Weights of a small transformer language model.
Size: 9 layers, 8 heads of 64 (1 for keys and values), MLP 1344 SwiGLU, vocabulary 8192, 32.3M parameters.
Training: a variant of Muon for these matrices, 10179 steps.
Each number is 128 + 32 x the weight over the matrix's rms, rounded and kept within 0 to 255. Layers, rows and columns count from 0.

# layer 4 MLP down (transposed), 1344x512, rms 0.0503, rows 480-488, columns 256-511
[[120 133  92 131 104 123 194 119 165  42 124 116  70  66 123  92 162 155 135 128 142  78  64  95 157 142  84 117 124 144 149 145 138 142 113  98 130 157 138  66 154 168 136 116 124  85 195 134  92 118 148 135 161  57  89 156 121 159 165 147 113 161 163 132 155 135 167 102 124 130 138 110  96 148 128 142 101 141 119 123 125 101 109 170  90 135 159  83 149 132 180 131 110 147 108  90 132  94 129 136 149  33 169 127  93 154 156 142  92 175 105 140 149  81 189 180 111 139 163 126  89 123 124 150 171 102  83  60 124 123 124  94 160  78  70 145 103 164  87 119 151  94  84 141 156  86 132 124 139 110 127 128  95 150 174 159 139 147 188 140 150  78 112 121 139 148  94 183  78 175 111 103 164 112 130 159 105 113 149 101 120 159 124 107 151 118 180 157 117  97 115 120 169 123 151 146 160 129 147 117 121 200 131 106 129 118 112 187 151 124 122 126 102 164 171 154 115 138 112 113 155 157 127 100 119 114 127  33 143 144 169 206  88 129 124 209 212 170 110 120 104 104 122 137 124  86 108 173  79 118 145  97 152 159  97 126]
 [123 185 110 143 129 205 125 155 150 159 108 189 159  90 114 106 139 121 115 123 110 128 138 129  64 184 168 156 124 137 159  39 126 124 206 152 114 128 120 117 146 121 100 130 117 136 107  73 161 117 103 105  95  96 119 135 128 128 207 121 136 155 202 115 166  57 159 161 118 152  97 130  95 160 149 107 121 118 169 190  99 122 156 113 169 104 106 133 137 181 108 119 120  65 113 132 133 171  93 183 112 134 118 178 147 129 170 130 128 142 115 166  94 179 101  89 124 112 170 123 146  88 110 116 148 154 159  98 128 185 125 173  43 170 157 181  89 134 126 139  60 109 157  77 124 120 202 144 125 111 110 101 173  89 156 172 158 139  94 129 145 163 119  67 109 150  73 123 155 130 133 150  63 169  74 113 137 101 131 164 104 170 104 135 143 134 110 107 185 107 113 110 139 187 160 107 143 118 169 102 107 101 139  72 119 129 150 161 166 136 122 117 155 148 106  84  95 109 112 138 102 161 146 111 142 195 161 109 118 207 150 163 110 111 135  87  83 156 138  97  88 147 131 117 113 136 103 146 151 137 114 152  95 150 117  50]
 [ 53 133 167  92 149 101 149 125 175 162 185 167 119 122 189 143 159 125 116 135 164 137 108 150 181 158 133 144 157 114 202 184 104 134 181 152 164 158 181 141 150  72  78 120  73 122  78  75 127 156 193  73  88  76 125  95 112 144  94 130 175 142 141 162 166 126 114 131  64 118 149 158 107 125 152 122 230 136 149 114  79 171 184 164 156 133 177 100 115  68 110 104 197 137  85 147  75 125 113 150 101 124 146 143 123 106 122  31 142 133 134 122 157 112 161 116 142 172 164 123 136 108 158 108 218 133 109 149 140  88 138 183 131 149 103  82  55 141 141 120 111 157 106 140 128 121  78 116 115 106 169 124 101 133 148 172 185  91 158 138 177 170  85 146 117 136 120 109 186 155 167 111 143 169 163 128 113 119  92 163  90 157 170 160 176 174 116 102 131 119 133 170  94 142 139 131  95 132 137  89 100 111 119 150 120  50  96 101 138 148 162 189 123 163 125 170  15 160 124 185  96  72 159  86  91  82 147 127  96 166  83 105  89  90  52 142 203 153 102 110 117 114 152 109 179 126  99 153 122 124 160 152 142 103 165 110]
 [118  81 112 178 171  97 143 127 118 159  86 157 166 175 102  91 116 130 137 106 151 109  87 107 131  86 107 143 141 119 200  80 166 196 159 124 175 111 140 153 165 139  69 118 152 163 172 127  92 133 107 147 128 106 151 113 140 141 136 108 131 134 128 120 131 100 132 109 204  91 149 197 194 136 166 113 102 159 160  98 112 149 134 178 141 113 140 117 159 105 157 102  65 167 156  97 136 145  71 190 195 118 145 130 133 103  94 136 142 135 145  72 125 157 118  97 157  96 126 143  95 168 100  85 159 170 121 131 129 148 153  94 133  52  71 114 112  91 110 111  91 100  91 133 141 183 139  57  95 168  73 122 114 121 144 147  95 132 170  85 136 117  56 102 124 126 167  97 124 145  86 111 153 129 170 131 151 192 110 153 163  92 118  74 182 132 193 101  20  83 174  37 172  64 120 109  83 166 128  99  71  75 125 150 148  82 109 107 146 159 128 108 102 124 168  90 129 174  94  89 113 101 163 157 203 112 130 130  95 153 119 155 190 141  94  88 180 131  90 147 135 128 123 158  71 158 111 168 140 161 115 167 125 122 135 106]
 [130 167 210 153 177 138 125 106 136 160 143 120 177 146 136  85 130 176 117 163 134 130 144 105 117 151 151 128 138 117 102  77 137 110 140 111 127  64 141 117 166 136 143 114 107 126  60 130 133 192 122 101 110 116 100 114 179 134 117 178  89 144 141 114 102 117 104 146  84  72 143  93 110  89 125 139  97  87 112 138 103 141 156 144 193  94 139  96  93 105 125 140 132 139 153  83 108 147 151 110  95 137  69 150 133 165 142 156 108 113 141 149  98 130 123 129  85 115 109 186 128 171 146 129 120 102  90 107 134 111 101  94 109 139 133 164 160 131 146 152 120 121 153 188 104 127 149 105  87 152 160 186 106 179 172 109 174 145 142 100 130 110 133 109 138 100 113  85 159  88 134 102  92 132 163 122 149 103 132  92 130  89 135 189 131 150  72  96 149  97 128 123 143 162 136 150  98  59 128 102 102 134 111 139  64 185 119  98 153 103 119 151 177  77 151 151 146 148 165  94 124 105 158 115  85 117 125 149  91 116 116 144 128  71 173 191  56  92 139  99 149 112  85 118 135 115 148 136  94 126 143 150  64 148  85 118]
 [137 133  78 100  96 147 143  79 150  84 117 153 158 134 124 102 167 101 145 128 146 159 121 144 178  90 136 145 118 144 118  90 110 146 105 155  99 126 103 166 150 108 106  94 112 166 203 147  91  48 177 154 142 110  86 108 106 102 133  99  98 158 176 160 113 163 144 117 126 116 138 143 150 115 147 126 125 140 157 151 145  98 146 173 154  53 123 103  74 104 185  73 110 144 102 120 122 132  92 127 120 184 153 164 140 124  90 165 127 157 127 161 156 235  90 134  83 196  88 137 134 137 171 122 117 118  91  73 169 164 116 151 205 140 125  83 125 120 131 133 179 164 158 162 164 151 189 105 191 118 103 115 144 179 102 142 156 146 129 137 131 172 109 149 132 178 109 105 105 130 121  85 111 174 147 117 110 167 115 154 133  81 147 110 150 144 122 111 100 136  76 135 145 134 158 129  70 117 103 128 155 128 130 129 142 128 140 135 113 104 116 107 162 188 143  79  92 114 140 129 103 100  43 119  85 159 248  89  77 131 135 128 134 187 155 113 165 103 152  73 161 199 129 162 163  88 137 107  93 115 127 123 105 131 171 102]
 [130 178 112  86 131 116 146  76 152  63 154 113 149 146 138 139 142 162 172 200 145 113  98  99 152 182 104 129 145 105 137 158 146 123 125 121 132 101 195  92 109 164  84 110 146  90 157 131 124 110 118 146 136 106 130 182 144 121  86 130 145 147 164 162 127 163 125 105 215 105 153 167 104 148 100 132 191 109 179 189 134  77 120  73  88 124 221 130 189  80 106 120 122 132 106  79 129 112 159 113 144 160 115 167 140 191 186 163 179 139 138 102  99 111 150 145 188 111 107 177 105 192 191  95 145 153 102 112 162 108 126 161 129  89 104 117 174 104 127  88 134  59 131 118  69 126  83 184 151 124 177 107 156  99 142 176 151 153 160 165 107 152 104  40 126 105 155 117 166 163 133  87 133  90  88  98 136 147 171  79 140 137  96 131 159 153 137 150 104 158 125 176 156 103 147 101 137 107 214 147  36 163 113 131 179 179 141  43 154  82 112 101  84 137 165 134 143 176 139 136  61 137 151 131 153 146  71  96 162 126 122  93  88 121 101 108 125 147  88 164  87  74 188 134 135 127 102 101 204 164 151 106 106 142 143 110]
 [135 161 118 125 132 106 190 157 101  78 169 150 158 140 101 147 158 127  90 152 102 186 124 181 140 158 145 174 144 123 104 150 102 165 125  83 148 105  55 113 127 134 140 138  99 149  71 114 134 158  90 112 143 102 130 109 166 119 128 204 146 155 155 158  94  58 157 186 120 135  71 136  96 130  50 124  92 176 140 119 131 161  71 112 173  87 133 162 128 106 148 151 125 123 105 118  89 138 122 162  75 121 119 196 106 121  88 134 108 126 102  77 124 143 153 119 109 191  87 109 119 135 106 157 126 167  69 159 101  47 101 211 122  64  92  77 167 164 121  92 178 115 113 113 126 116  60 173 165 125 150 181  73 113  91 135 108 168 144 140 160 111 134 146  90 134 141 157 177 148 121 112 107 143 151  90 178  62 153 127 147  60 141 147 137 134  63 128 141 121 124 137 124  92 139 171 178 153 145 131  95 178 147 165 106 113 169 160 122 158  94 159 149 137 122  80 122 128 143 174 113 128 184 111 143 111 171 145 109  73 112 122  80 138 115 120  39  91 126  81 156 143 116 101 153 150 139 135 104 122  88 133  89 118 135 144]
 [137 134  90 110 112 142 168 179  54  84  92 119 116 106 161 200 103  89 142 145 135  92 128 132 131 119 114 181 116 157 141 126 127 188 169  98 154 113 114 142 104 133 110 145 187 141 155 185 171  74 156 142 156 127 164 101  94 149 130 175 150 167 146  94 132  62 117 130  90 138  93  93  87 100 136 182 124  86 126 109  85  83 115  80 116 167  59 129 167  83 114 156 174 139 145 163 168 193 162 215 111 150 141 127 166 147 121 151 147 187 130 125 151 128 137 167 105 144  53 130 161 180 105 154 117 181 131  90 143 138 149  73  99  92 178 142  82 189 181 144 123 178 135 172  91 143 111  90 164 138 133 130 155  85 146 166 103  83 147  76 130 208 169 109 119  83  87  81 180  79 107 133 107  86 143 110 127 153 144  86 103  66 106 106 116 158 123 126 140 102 113 107 138 129 102 137  69 159 183 155 136 123 116 100 113 120 123 169 140 106 109 179 104 155 215  97 144 127  44  99 119 169  69 132 100 117 123  81 179 116 178  96 128 108 114 148  90 138 125 138  92 114 153 161 100 132 165 186 153 123 111 151 175 132 117 142]]
# layer 4 MLP gate, 1344x512, rms 0.0793, rows 481-489, columns 256-511
[[129 126  63 128 108 140 117  88  71 143 125 115 155  95 113  97 159 117 136 146  86  91 142 119 160 137 104 117 134 146 163 121  67  56 160  90 122  79 191 189 127 146 117  93 130 164 195 181 114  98 128 158 119 141  87 129 164 115 177 154 203 124 136 147 161 103  84 189 150 144  99  98  87 118 149  80 103 140 108 134 133  46 141  96 168  55  89  89 127 137 176 109 139 130 173 114  83  98  96 101 118  99  36 159  86 138 163 169  93 120  73 164 105 160  91 147 142 111 117 178 117 118  32 137  99 110 135  75 130 161  87 141 106 145 111 111 134 147  68  72 168 121 125 150 114  57 172 130  90  84 174 136  97 168 128 161 129 122 103 153 105 153 155 109 168 136 101  93 115 135 149 149 116 137 156 145 238  65 120 149  94 197  83 108 148 163  85  95 123 148  88 103 124 157 188 125 183 116 158 164 158 151 103 116 170 108  73  47  98 145 121 167 174 115  99  91 179 169 172 148 145 222 142 221  42 173 125 100  83 135 145 120 154  87 153  43 136  69 147 150 163  98  82 217 134 113 108 123 114 176 115 153 113  82 111 119]
 [197 127 153 129 115 173 156 149 121 146 145 102 136  60  97 177  72  92 154  95 137  77 128 167 163 100  86 158 135 133 135 111 131  99 114 113 114 194  80 145 172 200 134  89 101  45 109 121 172 135 127  94 182 116 100 143 180  77 192 102 118  49 142 170  86 127 105 139 145 161 155  79 107 143 144  81  99  96  76 123 134 179 127 112 142  87  90 115 168 146 153 147  95 121 106 153 110 159 170 134  90 114 145 129 160 172 130 138 148 107  66 129 103 141 152 134  74 127 101 158 120 135 173 125 143 120  91 133  73 161 163 143 178 123 101 114 100  88 133 143  79 139  95 193 134 144 120 115  95 110 122 130 177 171 163 116 131 137 143 152 120 153 135 117 148  84  85 128  94 137 128 102  57 116 144  88  88 170 103  83 149 177  92 135 153 144  60 112 123 109 190 106 130  92 179 130 147 117 162 156 161 104 165 105  89 124 177 122 149  65 153 101  80  88  94 136 137 100 182 133 148 144 131 141  75 101 131 146 145 102 139 110  70 179 165 117  82 128 128 137 133  89 134  75 163 105 103  85 152 114 134 117 123 168 146 131]
 [124 165 171 130 145  46  88 133 135 111 106 184 106 121 190 147 122  99 139 146 147 135 113 121 149 113  85 123 117 146 165 135 176 155 108 148 117 149 162 125 125 130 116 130 115 181 145 120 155 109  78 146 156 120 134 146 129 164 108 113 112 151 147 126 119 132 156 123 103 132 198 171 178  71 156 135  92 186 158 112 184 100 131 120 105 189 143 139 125 162  72 103  83 155 149 115 116 153 201 139  63 165 123  75 137 125 144 158 134 103  76 132 188 146 129 105  72  72 103 146 160 148 169 114 207 113 109  99 113 148 143 145  83 150 131 124 160 107 121 169  94 104 116 112 163  95 129 119 114 155 109  90 151 101  96 122  90 145 142 148 108 231 151 103 120  85 143 115 164 128 143 132 121 147 129 111 148 156 128 172 125 133 118  61 132 116 158 140  80 113  89 174  60 124 148 125 113 164 149 169 184 116  95  94 141 195 106 156 144 109 115  56 131  88 117 164 151 104 123 150  97 109  73 190 124 157 117 101 147 165  16 165 133  68 159 171 136 138  36 181 124 125 155  41 115 156  95  66 132 139 127 128 143 129  73 120]
 [141 115 182 136  87 187 151  72 132 171 130 119 128 139 143  81  97 134 176 133 122 120 198 180 140 160 125 133 100 146 127 144  69 139 190 138 158 110 143 114 138 200  88 111 168 138 133 129 140 116 144 115 129 138 143 150 158 125 147 166 103 115 142 130 150 230 112 101 113 147  91  91 101 103 113 151 171 116 104 135 137 135 133 102 165 155 224 123  92  87 149  99 121 137 149 149  70 152  63 126 174 174 163 149 133 165 121 101  90 114 125 132 120  51 156 136 166 129 167 140 150 133 182 112 139 125  95 159 149  62  63  46 115 234 164 159 110 156 129 111 114 175 185 144 178  79 151 123 137 155 150  91 146 126 128 133  73 143 143 124 170  97 129 162 109  94 129 152 169  81 119 141 171 150 167 148 121 151 122 100 130 137  93  86 129 139  93 142  61 116 135  69 116 137 140 148 221 136 156  42 165  91 115  78 196 141 107 115 109  83 156  91 161  84 166 154 112  72 110  80 126 154 124  96 116  89 111 144  68 121 109 144 145  99 114 191 132 126 178 186 120  71  97 123 123 221 117 182  92 154 167 158 128 151 169 149]
 [117  92 104  82  87 162 140 187 105  79 101 153 164  95 107 171 171 124 175  79 104 116 154 172 131 109 178 151  79  95 173 140 117  88 120 103  86 135 103  95 133 193 167 131 111 117 120 114  84 165 125 103  64 133 125 178 166 102 109 178 100 106 147 137  68 134 116 151 116  78 150 124 104 118 128 175  98 161 164 103 161  67 112 146 115 151 121  63 144 108 126  84 136 124  87 131 161 137 116 149 162 155 191 177 105 171 102 135 115 144 168 146 112 105 117 113 126 115 122 121 158 161 141 150 162  82 118 122 150 130 155 150 167 173 123 170 149  63 132  93 153 109 111 129  99 139 120  94  86 149  66 146 120 116  87 167 150  61 135 165 113 136  88 104 198 102 140 164 160 103 116  45  98  84 120  98 130 103 156 103  88  79 140 112 110 142  93  94 118 149 107 123 171 182 130  54  71 186  95  43 138 215  93 130 123 129 130 114 143 105  86 101 155 127 131 156 145 128 113 118 129 101 139 169 164 116 124 100 151 102 163 108 110 166 143 120 128 133 133 127 129 126 192 137 144 175  90 150  68  81 106 111  93  99  61  85]
 [195 162 146 158  77  87 129 150  87 122 107  64 104 104  86  97 185 114 151  85 155 112 100  36 122 125 137 161 126 154 154 159 104 166 112 132  67 130 111 121  95 127 124 136 123 127 131 214 212  75  98 134 154 133  91 140 166 142 134  85 181 112 169 134  81 154 122 181 170 134 154 170 217 109 148  62 194 162 123 133 189 141 132 100  85 144 125 180 137 114 118  93 148 127 122 128 161 173  91 113 154 193 109 149 127 103 115 121 100 140 104  98 124  67 178 180  64 122 150 126  52  84 132 130 144 169  79 157  78 129 112 107  99 148 101 114 128  26 100  98 135 165  74 143 122  51 109 134 158 164 163 143  97 131 142 151 143 161 106 119 156  92 145 123  85 126 171  89 142 119  73 136 124 114 153 130 123 121 120  67 122 150  71 111 115 101 167  68 169 137  99 142 173 118  63 111 155 104 153 107  39 136 174 123 138 155 114 152  90 121 185 103 202 176 128  75  83 166 115  87 116 168 132 225  98 111 104 148 143 144  97 109 119 153  50 128 110  76 122 167 193 140 126 184 168 147  95 134 112  66 114  92 140  69 138 129]
 [140  45 100 102  98 115 114 168 122 135 160  87 130 109  86 134 122 113  63 182 118 121 153 185  87  55 151 141 100 146 146 147 201 201 153 146  99 122 137  88 134  79  97 159 118 136 132 134 115 143 128 149  81 126 132 138  96 133  95 125 128 100 100 162 159 104  77 163 120 104 150 136 160  72  98 153 111 139 138 146 130  74  90 132  38 153 176  93 155 136 180 132 178 118 155  64 209 106  72  94 112  93 125  57  78 157  83 131 114 159 123 119 147 115  71 130 188  84 146 127  51 129 120 129 155 133 117 116 119 149 102 152 112 128  69 178  79 187 163 132 124 151 194  93 125 151 101 136 130 161 103 134 130  98  94 126 159 138 122 161 123 148 193  95 142 125 116 134 103 107  93 108 172 194  70 120 171 192 110 120 120  56  96 147 124 135 137 137 123  96 174  80 119 172 110  85 116  93  95 142 100 168 161 123 121  93 178  87  98  92 122 181 194 125  54 134  66 163 149 156 139 156 164 104 112  78 177  68 134 110  85  93 118 113 173 175 105  92  63 179  88  91  82  84 196 108 152 107 131 205  99 116 113 126 145 120]
 [ 77 119 160  79 123 141 153  55  76 124 145 125  48 112 111 138  76 118 135 116 151 137 158 151 152  48  84 102 166 156 103 100  67 152 118 156 101 121  80  98 151 151 184 138 172 191 126 155 168 118 116 171 134 118 104 125 106  88 129 176 118 154 190 105 119  93 133  92 104 137 151 177 105 113 186 147 160 109 159  96 147 107  95 146  90 102 175 168 133 123  60 127 108 143 117 171 183 119 134 152 117 127  73 110 100 172  93 167 146 143  99 163 124 101 136  87 101 156 110 127 185 137 126 177 130 128 171 104 168  96 112 134 108 121  84 123 157  95 161 112 102 110 113 140  93  98 118  93 168 130 116 101  82 129 105 153 156  85 157  69  57 101 167 112 126 164 110 141 162 149 118 213  57  86 147 143 138 160 174  30 130 142 136 148 168 113 118 137 159 147 110 126 116 138 126 136 105 150  88 105 128 156 134 172 120 148 197 106 162 140 137 199 119 171  90 115  60  54 123 159  88 110 141  84 122 133  72 108 102  94 206  66  89 131  94 133 114 123  93 126 124 161 123 110 128 108  91  97 113  99 146 157  90 201  56 129]
 [176 120 168 121 182 135 180 130  96 155 129 169 163 145  77 128 139 138 183 171 152 119 190  98 148 138 109 201 173 111 120 113 116  86 175 101 109 160 209 172  83 135 129 124 138 158 137 124 190 127 140 115 108 164 148 126 146 137 141 118 121 200 129 169 132 155 148 189 187 136 103 117 159 161 126 143 126 157 166 121 119 119 116 168  57  95 116 202 123 141 107 153 139 181 174 137 128 130 162 177  79 183  78 179 108 127 103 122 139  91 158  92 109 115 124  79 134 110 141  65 126 133 134 107  98  83  85 116 147 100 175  76 162 127 170 110 131 212 138 117 133 135 123 124 133  50  88 138 168 131 129 145 161 136 124 116 119 134 116  91 146 122 177 162 112  87 145 166 136 131 131 121 146  87 123 132  96 145 119  89 159 137 127 130 180 174 138 139  70 193 136 115 119  92  88 141 107 133 162  93 146 161 133 154 100 147  95 192 178 124 145 175 129 130 135 135 102 106 150 108 162 126 147 103  59 168 115 152 120 175 162 142  87  97 157 126 132 127 111 121 140 142 115  98  83 103 118 198 153 181 144 159  62 199 177 127]]
# layer 4 MLP up, 1344x512, rms 0.0854, rows 481-489, columns 256-511
[[137 150  88 102  59 158  87 120 157 144 137 114 145  88 122 153  62  72 116 135 130 151 151 172 160 150  74 157 185 120 138 181 141 144  64 159 178 145  88 131 103  92  70 122  82  71 124 152 143 162 179 158 100 108  80  63 149 137 120 140 106 130 153 169 137 150  74 172 125  79 150 103 141 116 103 121 146  96  75 182  90 137 145 184 172  77 130 165 134 119 124 100  87 151  99  87  61 104 124 172 115 143 107 144 129  72 129 141 193 141 166 161 179 156 106 142 107 121 118 139 158 143 165 153 164 118 167 112  92 142 163 153  92 131 205 130  36  99 163 120 108 113  77  97  94 141  98 177  85 184 114 157 140 117 152  95 150 133 134 123 183 125 138 110 145 191 148 199 100 124 115 147 107 184 127 106 119 187 186 130 147 124  96 131 122 134 130 189 132 105 162 114 130 113 126 100 177 119 165 124 106 144 167 106 146 164 132  87 135 149 190 157 126 159 141 108 129 103  88 180 135 124 140 101 143  88 147 166  90 154 123 131 127 139 135 114 144 122 172 152 143 102 127  74  43 116  62 117 169 162 149  98 153 155 115 154]
 [141  72 100 164  75  82 132 126 113  67 120 125 109  95 133 104 116 134 141 119 165 154 123  73 105  74 140 166 177 157 165 124 111  93 112 116 129 187 149  67 129  81 149  48 143 134 163 109 109  94 112 151 114 112 132  99 104 110 137 134 117 156 109 154 158 151  43 147 102  32 189 185 105  98  75 110 127  76 141 125  97  54 120 138 163 143 120 123  92 127 168 165 106  91  95 114 118 131  13 117 111 179  65  73 144  88 108 116 112 141 192 172 125 183 148 189  52 134 138 175 144 112 117 166 128 106 128 116 156 121  98 116 178 141  94 154 120 165 153 152 144 123 169 127 183 172 144 122 105 161 134 101 111 135 107 134 134 108 159 160 128 167 180 130 178 168 158 118 133 141  62 132 139 105 158 127 188  47 121 179  94 165 126 108 114 139  94 114 130 191 153  94 126 127 168 159  77 135  85  87 166 133 111 127  98  87 129 184 107 126 141 136 156 149 171 120 134 108 130 165 146 116 176 135  74  84 128 118  64 163 202  98 101  72 126 127 125  89 152 146 124 160  79 136 162 118 154 171 164 132 201 123 102 100  73 114]
 [ 94 177 141 120  72  74 145 128 144 122 121 123 147 123 152  87 144 118 180 146  55 114 131 158 119 111 143  98 133 139 104 193 213 136 173 186 122 125 153  47 148 103 140  72 211  84 139  83 132 141 170  95 135 147 104 143 133 125 138 156 152 190  55 107 141 102  49  90 198  90 153  90 137 149 111 118 106 129 131 143 160  62  78 163 131 106 106 151 106 132  84 142  98 154 139 108 106 101 102 131 131 113 214 169 112 167  98 113 115 148 127 162 104 126 127 115 172 144  82  94 136  89 160 131 143 110 112  96 148 160 150 123  97 181  81  93  87  99 173  88 147  87 113 152 156 143 129 119 148 177 140 113 160 127 154 136  88  76 158 152 135 152  97 155  96 158 151 114  86 144 135 103 100  95 147 153 138  74 196 146 114 156 149  99 174 120 126 131 128 126 129 102 171 168 142 129 133  93  83 114 157 217 109 119  64 176 119 118 152 127  79 117 168  53 141 156 138 134 106 160 128 130 156 155  97 152 112 122 130 191 161 152  95 173 135 162 163 115  87  53 147 161  65 117 139 127 121 144 148  88 142 107  72 152  64 144]
 [142 115 121 116 171  57 132 161 111 181 113 138  42  97 145 169 209  77 158 157  88 204  95 170  87  96 115 116  78 146 160 118 172 107 128 124 133 175 116 121 148 112 175 126 174 128  85 153  95 107 104 143 157 169  83  98  44 104 148  95  94  89  86 126 109  79 150 159 133 169 118 147 175 155 143 145 123 191 183  73 146 157  92 116  73 149 190 108 123 119  90 137 127 146 108 147 143  76 127 206 120 142 103  74 156 105 108 136 110 131 126  75 113 154  89 100 168  88 133  88  86 168 142 130 118 201 185 173 145 137 122 161  98  63  67 103 111 142 150 146 135 109 112 139  72 174 129 149 108  97 122 134 120  99  88 123 130 138  72 141 103 143 134  89  89 126  78 128 110 110 142 174  83 113  94 134 111 107 143 104 111  99 140  84  88  82 127 144 154 154  72 155 163  76 124 108 105 180 193 127 117 166 161 144 146 143  76 115 107 134 117 112 129  60 160  64 113 144 143 172  92 112 138 157 144 168 118  83 119 169 104 158 142 144 152  74  70 146 140 146 164 163  69 142 126 161 102 137 146 155 115 112 143  93 174 134]
 [109 133 134 112 189 173 109 144 175 151 157 111 108  67  95 103 119  82  22 138 151 153  77 183 126 100 135 121 174 159 187 121 110 118 175 187  89 153 100 104 125 188 189 157 171 101 161  82 121 168 145 176 129 172 112 160  73 102 156 146 158 141 143 167 110 132 119 110 157 152 156 162 108  82 115  96 193  86 145 122 123 142 129 108 155 155  80 123  51  97  62 164 179 155 118  20  88 100 110 117 157 124 139 132 127 182  80 171  93 190 139 140 123 111 150 165 110 117 214 153 163 144  76 134  62 128 101 114 120 129 129 177 123 115  78 145 135 143 172  80 146  95 166 171 102 152  95 148 113 139  90 136  97 149 113 133 123  96 104 179 172 149 162 132 187 123 134 160 101 169  87  84 117  89 121 155 116 142 147 126 153 169 133 186 139 126 160 120 167 179 104 137  97 170 141 139  99  84 143 127 131 104 152 132 125 119  98 167 186 154 130  94 162 139 133 133 132 151  69 132  50 168 149 106 136  97 132 110 146 146 153 128 145 126 107 159 133 161 121 168 146 155 143 184 123 146 101 154 133 121 129 137 113  78  91  96]
 [126 114 106 141 127  92 166  86 157 112 122 148 139  98  87  79 109 119 128  77 160  91 106  90  66 138 171 135 111 205  80 147 107 116 138 167  80  39 156  92 145 204 141 112 180  94  97 100 197 124 187 174 136  73  98 174 130 156 128 145 112 124 160 116 118 156 143 126  63 211 165 131  93 100 143 137 228 133 117 118 180 134 135 147 186 103  59 155 137 135 147 160 128 148 192  88 145  60 109 111 120 192  98 181 145  64 111 193 166 200 198 113 150  94 155 121 138 138 130 134  83 114 101  96 132 150  84 155 190 148 119 135 177 125 163 131  87 135 120  80 117 142 145 127 134 102 118 104  62 173  86 156  75 144 163 129 135  91 121 177 134 144  98 147 141 107 119  65 115 167 123 145 166 140 198 135 123 111 115 186  99 139 162 120 117 112  75 185  92 118 129 156 125 136 122 120 192 162 157  74 117 152 121 140 120 182 127 182 145 121  95 119 100 162 114 171 128 142 112 155  94 146 100 125  97 173  62 164 107 150 135 120  76 117 110 180 112 132 137 118 178 110 146 127 202  27 112 163 118 125 167 140  73  98  80 155]
 [151 130 103 174 100  94 104  96 158 137 169 166 136 141 137 189 198 121 125 127 135 112 107 111 145  80 150 183 110 140  82 131 166  65 116  75 125 122 102 128  95  76  98  93 126 145  98  69 133  88 132 153 145 167 141 128 137 121 152 116 152 152 147 123 154 111 147 190 127 184 123 175  51 181  77 132 138  98 110  88 122 151 135 137 113 140 133 124 124 183 122 114 177 158 220 162 126  79 104 154 142 126 131 113 173 157 140 168 119 107  70 132 133 118 119 160 104  98 101 153 150 161 114 178 114 110  53 130 144 104  40  85 166 168  46 124 143 180 150 126 123  93  83 125 196  75  78 131 177 114 142 156 108  97  98 139 112 103 165 117 149 163 154 131 150 166 200 175 190 146  83 147 150 125 146 115 123 163 143 123  97 111  97 136 139 145 111 133 146 171 129 190  89 115 118 107 151 111 146 175  77 129 153 176 127 188 114 134  82 117 142  53 105  33 137 103  62 152 140 126 116 137 121 120 133 117 174 166 145 106 105  73 138 191 111 129 143 159 171 125 119 135 136  85 101 133 162  92 144 161  88 120 112 106 145 125]
 [117 141 101 136 191 201 200 120 129 146 155 175 165 114 155 166 113 148 153 147 144 128 151 154 127  97 129 117 132  89  69 135 117 112  78  79 106 173  98 107  78 125 149 104 165 142 157 152 113 136 118 130 127 145  99 145 129 114 166 183 154 147 172 108  94 114 136 180  44 128 109 136 186 119 169 128 184 120 138 127  99 148  43 201 128 141 109 169 167 120 125 155 159 172 106 137 188 141 113 130 221 164 120  96 157 178  88  95 143 201 126  85 157 141 134 111  88 115 144 145 131 144 120 118 106  81 147 159 130  99 140 110  89 178 129 117 170 179 142 149 177 109  77 154 179  79 155 180 158 126  15 151 142 100  94  84 195 112 186 128 111  96 169 130 133  95 159 175 188 120  99 166 199  79 104  37  73 149 183  88 108 129 174 173 108 142  76 204 135 149 166 140  79 120 149 121 104 169 106 114 104 114 137 179  99 178 177  98  94 108 142 103 111 145 148 169 166 140 119 122 150 142 212  74 104 123 155 110 124 138 131  79 143 154 117 140 120 130 103 105 106 113 105 146  88 101 133 123 131 154 100 109 150 172  80 136]
 [102 131 142 118 161 113 149 148 116 102 122 106  50  91 142 117  83 129 136 158  65  91 103 128 158 128  83 109 132 159 163 132 123 119 147 124 102  95 146 116 102  96 161  93 115  92 167 131 131 150 116 139 131  63 162 138 113 191  85 179 112  70 140 165  77 127 145 119 107 139 111 154 166 148 146 131 148 144 140 137 113 143 105  82 179 110 112 162 124 139  84 163 132 113 100 108  95 144 133 109  93 161  66 104 137 111 136 100  95 120 163  82 103 116 119 183 174 183 165 141 135 142 159 122 194 140 138  98 103 146 102  82 154 144 179 173 110 182 146 179 184 128 140 138 189 120 176  67  96  92  82 192 152 173 155 113  99 101 129 164 153  75 131 132 106 166 144 104 153 115  95 163 114 136 196  68 124 136 144  73 178 150 139 101 134 162 110  94 130 112 108 122 153 110 146 162 123  98 100 130  59 160 112 104 117 138 114  55  93 112 131  89 100 102 126 175  95 134  65 117 125 129 131 153 127 209  89 138 174 103 171 103 142 111  81 123 116 113 103 102 164 109 161 111 138 138 148 127 144 192 168 162 106 127 158 133]]